Part of a small language model's weights: 2741 steps.
Each number is 500 + 50 x the weight over its row's rms, rounded and kept within 0 to 999. Layers, rows and columns count from 0. Numbers have three digits each. The size before them is the row's rms in percent of the matrix's.

# layer 4 MLP up, 1536x192, rms 0.119, rows 406-422, columns 0-191
096:507539485503402583437490481499474579512498505483516528473466511570563507498513561581485417609467470480556586500521550523442581575664465453556495473499522545467560435526416485521462532581428616482524506480452485474485406426479446471569464466482501546472481493422461524469542526586497414468532537470501550545485555483493534512462542493533414431494418553458520511456413499499507486536542464359472524473568425403500473419450557538537505498572520545590542577492471557467542459509486471527489543495508560568505479392583461567486466473430488521503476415459602463501513449564445478612
093:427424543538482484498492480492522443549579489511553492472507474524516518531466547443497482476451574507502508544483496574556458516401538503482479480501509518636496494453466585597551543550457491511501470425454492493550512459508642533423528496414435467460577463506527469539454525562495490532404468422484495497556561452467494563509502398577501430456559478506506514593483604464548475433463534480498496437530558528493419462587545485544522471476533493594534521502474480452484455497486507569482645477311496445423477547454574550550520477602530401452574388446511536534501506512465408475
028:534520514478643486526503510533501525488492531429439474452398502487463567506535528424518457458492540518458538522495436549521442462419534510593470465561471576545537544531458489527427543372586502634609570478534495522510492457425566493419504427572466468553469534551545529416532542465455495509493494497558473551531549600496485558492552473543570503488471478480463471414412495520556523493526611506521502394586489575537520554432543435520559503532477541562535478523498489483514450414496561440464477459557444393537439519521474502421477493442398472412504482576614482466529431499401530512
088:495452501428506560560460497553508504500452467574482524489428533449534502570522480527570423494466518514504531473440426499475550530461457506549499413439522509557496552464443433477604458598619497447484510510534572417518485547420549579600497476523531470507504427531512579550537535610535517532475395460542527542518492546486469499442592380521499474508540467448417498449480559448542593480487482545434515485525541468470528518472458481466431490487493573513560511452567569532517437544503515319467538492392571463450502448550465640464516523574431566439522446404535446469476490481531453448
103:404508384571473513531497517559523606443428500495567566467358594546501533534532487555436485501423448467420533515532474500511539487518530507581456419493492514502543475514546533428428516475551487450564513514473550501521431496386537387455495504537457515486554489503471508536457574511509574514470548514455561564578551550446590534433407515467478577545495500455466487478528432524483480414540498451567419557598560476509511450513444469514563400413475539484492478414521479528587546444501497463583518573426465552469595409483485505481547413546470528480558491559557561425565444533529458503
094:535494477582560514444423466523446451473515486533536542484516497580457589469450448557474573435531440496456478382582442536615494553441512530507520564461475458526553526511469501470521516483498531522567515460495415418461505454517508513469504623587566418453548516512489486504522422504464482528361415377465416575479495471483413519480456423567553478483520556586427518521501497526525518485429541553467552436492542514552540592549535529486479562494479499486448471600511506428510505552501506442511527416492483528526483574487339502456491417524468598591502549584529477470603538483432513488
098:444387464516540526478478450506433504596582451613419431484427583508468449476567464554506506426511521501537480473459487532496507450497525503481488480535513477532451504497490491460471513464421582468489493472572529518519441481359515571539489471515432434494602510525424508549482595479538424492507598501542550519478513553566442514551510473625576465503463547518394540470523476491552405472576530505509439501472505431499546533451493508521413450462435431544531414448366564508570537493581466441630487545544597464529436439508508581523568522520555569498531515469526425406508513541466527480
107:489505432481505480420401403519496487533515408508548500490461467491469565547570466508508526565579451540468385456406465504577476499449405600496538639457489554421507516521491511427535464451520577585474498517572574459535555502540584536501503458532481511483508491406461506531548498459468485507410416595505496388524569461507525470503488465439578496481391501564412614464520514460540462512568481471581479533470526527506498535515475578516520436517545514539444534506588533554503498510575454582504417539574590509454489394444434505457464508512473516404501460567573411484496538526544474520
103:548502400491509567466505459571410461387481363407518503571423538521536544507500556582561477433553455454574464562559499488603382499484457539437413493441544437554489563457531464490533434534558475484535528435507510526519536512491439408534561477521518570483415566478417518533499510495452480433546638525547534524461465557466533500415492530542510451521479475522411522496502411596495586457484504492513451461520509427459465576538564536529456483442506469511424559550489476567563561454548560466590474548456493477537548447546465457529453485575465589451516421527497482474562595488491500515
102:417674507490442515619432460516624584536546488448511452450477441487494510482524469493456590512495516456491401530490479487541474536520459480539481543508570422471502498474550496508508595543470491497455482516470551478511473455501458501496450492597478612500561412519507409439462510474513464523514424501460493503533549481471463549526417514534401567447559496504471537578495543453591409577466507614519470540472476463429494490487552506490465517427453542588412480441607495572519540447457482440508608545525470575439440441580459477556548474558525468415478419620480556524514487486488441508
095:508414453535535552486507546488564521595459542466506460425528521540541537474498518562514426519508469524500464496574449508473497536423551491556618476494534494560483433479465495475554530517487417459520536480566454442485601472471495476471510484578515625478416522455472545514491535440512507493443475516544508492528432448475543494538487498477467444422552355499538661473531519455517480452482568480462574439464362508545421462501531642477428502410468472463474659477477494531566527404555537462441543553549511504458587484516532422419505542513477471449458495591541539506434559563498491429
104:482495529526541446465515447558564499427445486469518443498538648490505519519522597513556480443440538417447498433499462518488467471505542478546512551525537446434489530466527530484539528495620496468461448594392479492493418489518451451550554523493521478458499470523539529551578471487519506495532589491536503376541512483470540583508553542495472543598491479438521505508488403522491492507481609537469501525492504431429554491470503425526479483577483369551318513511506523531468561533578541485494532385443419508475508494573490509580441575484478421407525490563482544593396459581473586454
104:445517509516527493557481475519575507559361446478526481553473418480547439490401460508533542556492512505510584479406508560456465490468541410559430532541453562476521557511432483427505497461595544511504512539624491503551465460467580550434588410473410465546584504402446537542422451508503509525551484470515554496481516616477526467452521516461562470446414520426568488546633499433507458427575516430563537535564446444565494486440570470416549445599506512515510493478459486446542484499484470435530543479547569529475452542456572438532448497472467466489527423428566508462572423495544494545
100:450533512549516486527597513466506434444403446621508454446481502491596456625466557509501534570461385433582546498599512492512593478473494600460450540502503544625461498553539538520471497571490454474536521510579468510582496460478473510511543437422454469563495490496536462467557610479489488398583517492475485478537571507530584481520498476434471602509486424510588390491484510462543573481415495449509601517457526501442560558477537514493464470531469545463496454466558564477521450498516494487516563428522459510477519408487497354486422504450521489508469459468447467486529597501455475385
102:617413582540515526481584455483494434492515511601520505466511512526469557485492558427464500518566514503557433503452482591562494457510542463512566513415521477496502520505513477527463516436529576436406515496489448434563465616492549497520418449440445490518510482463544384486468476484474439473523554480535596461554593496541490467519482479495390499480552518550449485569469530518454512568560521407570660511556498526478518507536435444525490436545530473525461473532507549559484401486570487498471425391366515432537568436560446532494504539477592546511474504415523494521487445606443393498
094:461529494503510517475541626593507544465464416530473546435515449567534351500511506452522423484538599488439620531503466566398426452542549507564495516465514544485528489441526475493506559463534423493484515496536472473496564523467448537558505392503460482503568472439370557502554525443441472385496473561593565466596485483428551457446560420460482442490464510600558461407549507432465477561552560517557549505549430499480531515472419527477386529542545542452486503487545560482477477486552504472543475467484565528475489578502502451460509442570466471607448499479449493574517467507497585575
090:474502484527480573534449472553500451501557567450430526519370441490486516449484404526480513523397497454528520615413550486514556477522560496473444511419539482516469558530509409422567450503535494469622456499521441454454503453488539478476490487569410558469505506481446538504606536467488658451518551442493530467519526471478537473465506486576472487564480577517538529600423570508546449568581484525546527495559590449545467555431577501441571521468578445484457493493560523486507452459534436552483529459397521559491460477450523574508512535428542541550516447538427474361599500478475445432
# layer 4 MLP down (transposed), 1536x192, rms 0.042, rows 406-422, columns 0-191
086:469485404471562527471430556473436594411586568500465511538449531476436512548498473404469406560533596415540533624553457485483517491542499507419547546524466572526546477344495506544471465415584481513502522483469541511466587559499504503436508458491480549517467462494541516532513415464498487472444397566554490520371520529605436527453495468523456505453516460569498542497598523472546529493465571461425498500467550472517536551443454489556540517408517451536519412474581509509573516503385455538548493381521542455480528566562493522469512472521485468530480490522507546494418481537623552431
089:427532493509499417470538592543480495539447453472620446409552524482438451548502390491609522615438617486461502503528380543495465525472572460410498471479555555491530497425412530543534474551451600486483515489482418501519503546545463570463571454503529452525515492416556502503480542449428542586511530441506485487574587456497510423517488485410489424517429488484482516596391592507497427471412499462519431552495625478536475506533498450440528569497478440558509523501524512453523498489537524534538504497553435463495522546527567489532450492527432479503579446464562539586500503477597417550
036:492503491541481446463507435493506497469529438540493447460489505506448479512483507444519527489563512441538526560547534587521471584567501493463390533507471604485528387478432530409612553509524508423582434437431489542490516483418546497554519636595511445467520513522573516574517454419531504426460466516465448503580507525502449510556560445466531404540495488410543481539528471538513502466502512512481439502374509516465412561554566468529484586468521481563569488448520455469551503536512500482454509626439491476526626512441427492445466533506510452411432512482595505461559644508470593465
101:494538504520467483566663468518427537578502467500411593473540431475539543440518453566535510498566504430534484458581519414546489492492583456479492511575436488495548557506455544472563532499435432481466381501515523515493488515487537439560506510413540491483481507479651407510461484523466539523467571535477503468526466475432461518470510489464485469571443552477472498566509547432547536431485596447551522511494467449513463524456518550528546536446432595554467523520506455526516456499374544600488569445516373538531556604488413509435474498485607398499395568557443483526536431506488458515
102:623464421564539440480469430567547500553423510439451507493377549511486562488616516459458554526490473553512581440564506520501436483482465454491474463484484451622530479499522524460422375557458445513584507489549567482517493527515507512556532555533557466503525493513489476563522554501402494474540521508561548549532523510466525466471523624527452374569466501559508467460513539521454469617419422503463507486415527501423507530537554557517451490529510479511464488517479382553509548525497462510375535429589475557466465529515474429470455473537498500425524517354488459557439499472620518443
094:560483500399555555486436554516430444483472484537554414571590472469508400489489477475466450545384486461470525542498425369500494410444503570525466507435552475469486444444536562511500416476420559427553480523553542559515434482491505555579402447442475488506543519602559466480515571558570523606538587557531493481540492539561594509506447576503467557537513518508524488454440494552633417497543523470451438524468433532527527468445431464503540476467524524602529432510410512546471505437441471500476525569498625488477488471512474471470479454539523474555570475460529390552456515504560541539
110:583446575453562529519544561564528480483477421529565503511510519444488436509472431614533547532472476548380511446537530467537574483532474518487528475502426528630545560596471419579462450498591412523450543514424490503470511451598420469504562519457539533509399565487570490465441485435417573527536420484498510403500502455467455482462450555511484608507477468542522470526433587574496483611432559506503550519467445521525480489471462495431442507506497456504461382501486430520552532556514501596414575466549512478548483459496424390464475548530538440574503518464482608536478496477501491492
121:452484447533512469613588534553566520539589522448445532466484529473443467489521493474498527601502390503482569521410466547472493592536517551560392629557476415489525426549496433462596434521485511516532490456558532645504594451525515448498540449434528507535431554485593511440460426561460481498441527477494509550526463559463492428435472522484465508552591544456525537468443511569520535427456467524563487461480517479460473465541412485554501507460395431501502492516436521540452524465483489473557414532627534484484527414458530495373490499520466492470516487455521538421446452591542546553
101:444541521498553519419537513535429525497510495359467518503463475445550454489459586439523521530467573414493641453512511577470553513443411527532578516513580499431513536500546480554512408538494465545439469450486489487520445584490641445489449532547485433494530477475442498493450547547482452474424505522506529455507507511523512440529503491552495495519468439422470404491535598484411519502541483431433546485516393606567454539487507540397575531666492471572513519544509564543513574516562440500537465533465478519508552495456418437460528558504510488519458524441411581471589502466603477531
101:534531458469547548556549505454456412535549534513549491447467504586557424507377577440471467519473602556426465562440540438626550453504368446507455392520514623479414446495547470553518460456538506474474362547484557447430508559497539483504451543546465609463449431528509495475455514513567599483512470443470559452462462543461402538490524502509478530525400454464517482487561546528467518508495556560492439497490493473458523541469469495418474499485472515458432517515550573622494551444424533417466528477508510538479483541450511537501585569542471473511563477548509587541583529566445541496
094:566481494584443648511483490504410463534420532479571548477460561466571413504571463432428437489465512499530563508456453497520455545471466485506509548495508570506496485516459434593486579503517576370390559540509467422521498431510503416499448527546538554452514557510511550472541505457476509534486446528390528549589528494511461467555502433525585493466527503571535463444584376575497579600526533650475596531445478474537512524578539498514443457446523549419499488436552432466558492469587464507452514503551490397510508453422487500530524516461503468496471494523453401470492507482535444550
096:478623559538433523478437484453550553503475542529450466473507494476494529517432470541474475530549460453500525607587528366487508561506511482570428584512388408587563574472478513559551495538396500421513460576465520569471518526518590534535547392517518524536494516564499376477599530535492401588478510481481542509550463444456548554416527446446501453417456495520466428510471510482472404508469459444488567590523530506486536449513556452535564553590480549452520489472505475577486508521509552493423434476528460558511459474540411481466475556462390466520533536502452513468518382436538496450
102:416442535502575495471520471522510542518447605509491505469440455551482516471524425447471480562570480521522566534460476475544448539417494515496307409490524484501484516532566498546564447501494511403524558551378452543586517519527545490529547514551464507498519526445592502515494450496515489499496544539539489464557536458463509474540468488546511459526431533462425473536470481457490525528471504512426423503411458414546464587459651539420515485445425461597426453657615474571444485495477493539412527511582517480441588446408516454533553536489527489487491478500534540555447433490553570530
108:586508598497547550589486507508597550475480556495641501461430490513511510534446467557532545465497487477509477451518516561402550426508485447586476611505513533465429512495419520451537513562515505487486490531447581496579482400473537470558478516407372504435662542546533475463494502524544519518519477501591469506534534510566458530495486544482494476470461423510455489462584476554510400492487384491525530531506436468501418485433457449492440492536517513437528484548525509419498436534508583530649451490552550418425494489440465546456531460521444526397447511528597517497420523517456570508
107:537517496467423424461478544494558454498505477446488564491539486487445425562560441595547471496446541461551497470409525429572508506422551497463610534475534471419536527529457477465460572568537528510440547509490560541520506415440594502399495541479542472544443558483469460635561384502481510552515509501565434560503520405507453428537440417465552571463462496574542488555524489463535472496475567485451505490482479468511471471468460503422605509510488500537493429578438418493600438501471425538533456529516565405436514584509532491570469494562464406517527605576498535568581408520506552456
087:546542417530478444497523439469603551550513437505531455429501524489470494505570501541473552496475515483401400412475458471453495488558477509445438559433587513470527507496496469471574575522493520452520453651529533447454436555541624391542492484564478491485429476512507514532614405524530523577541458482494472526562512490438484412443499539429475508478610509580490567484504513451542566574597452564481529498434528525501542528406556472506432497482608488563446378518455458457492559465463533532514496562537498515516511429479488473410502396484509595456542482492461459497427506442433466575
087:508457512395529538471594533533479555529598473508588423542522476467548539521530456477488433538503526454472511442472507416538450429444451484507409534483591467557473448551406531575571483494448539437580507513359491520416459506541470514477402428526534416522492523458567510500566487549529401487531553512578494519421608467551480519514566495511555544497458516510565549460479518480444471445511523468475359519507496524484567497458439546485556532470480465490497580523484442560505467508373514605512607467519436469445528490536551486454409505504381561532478437555559593524491512495471466587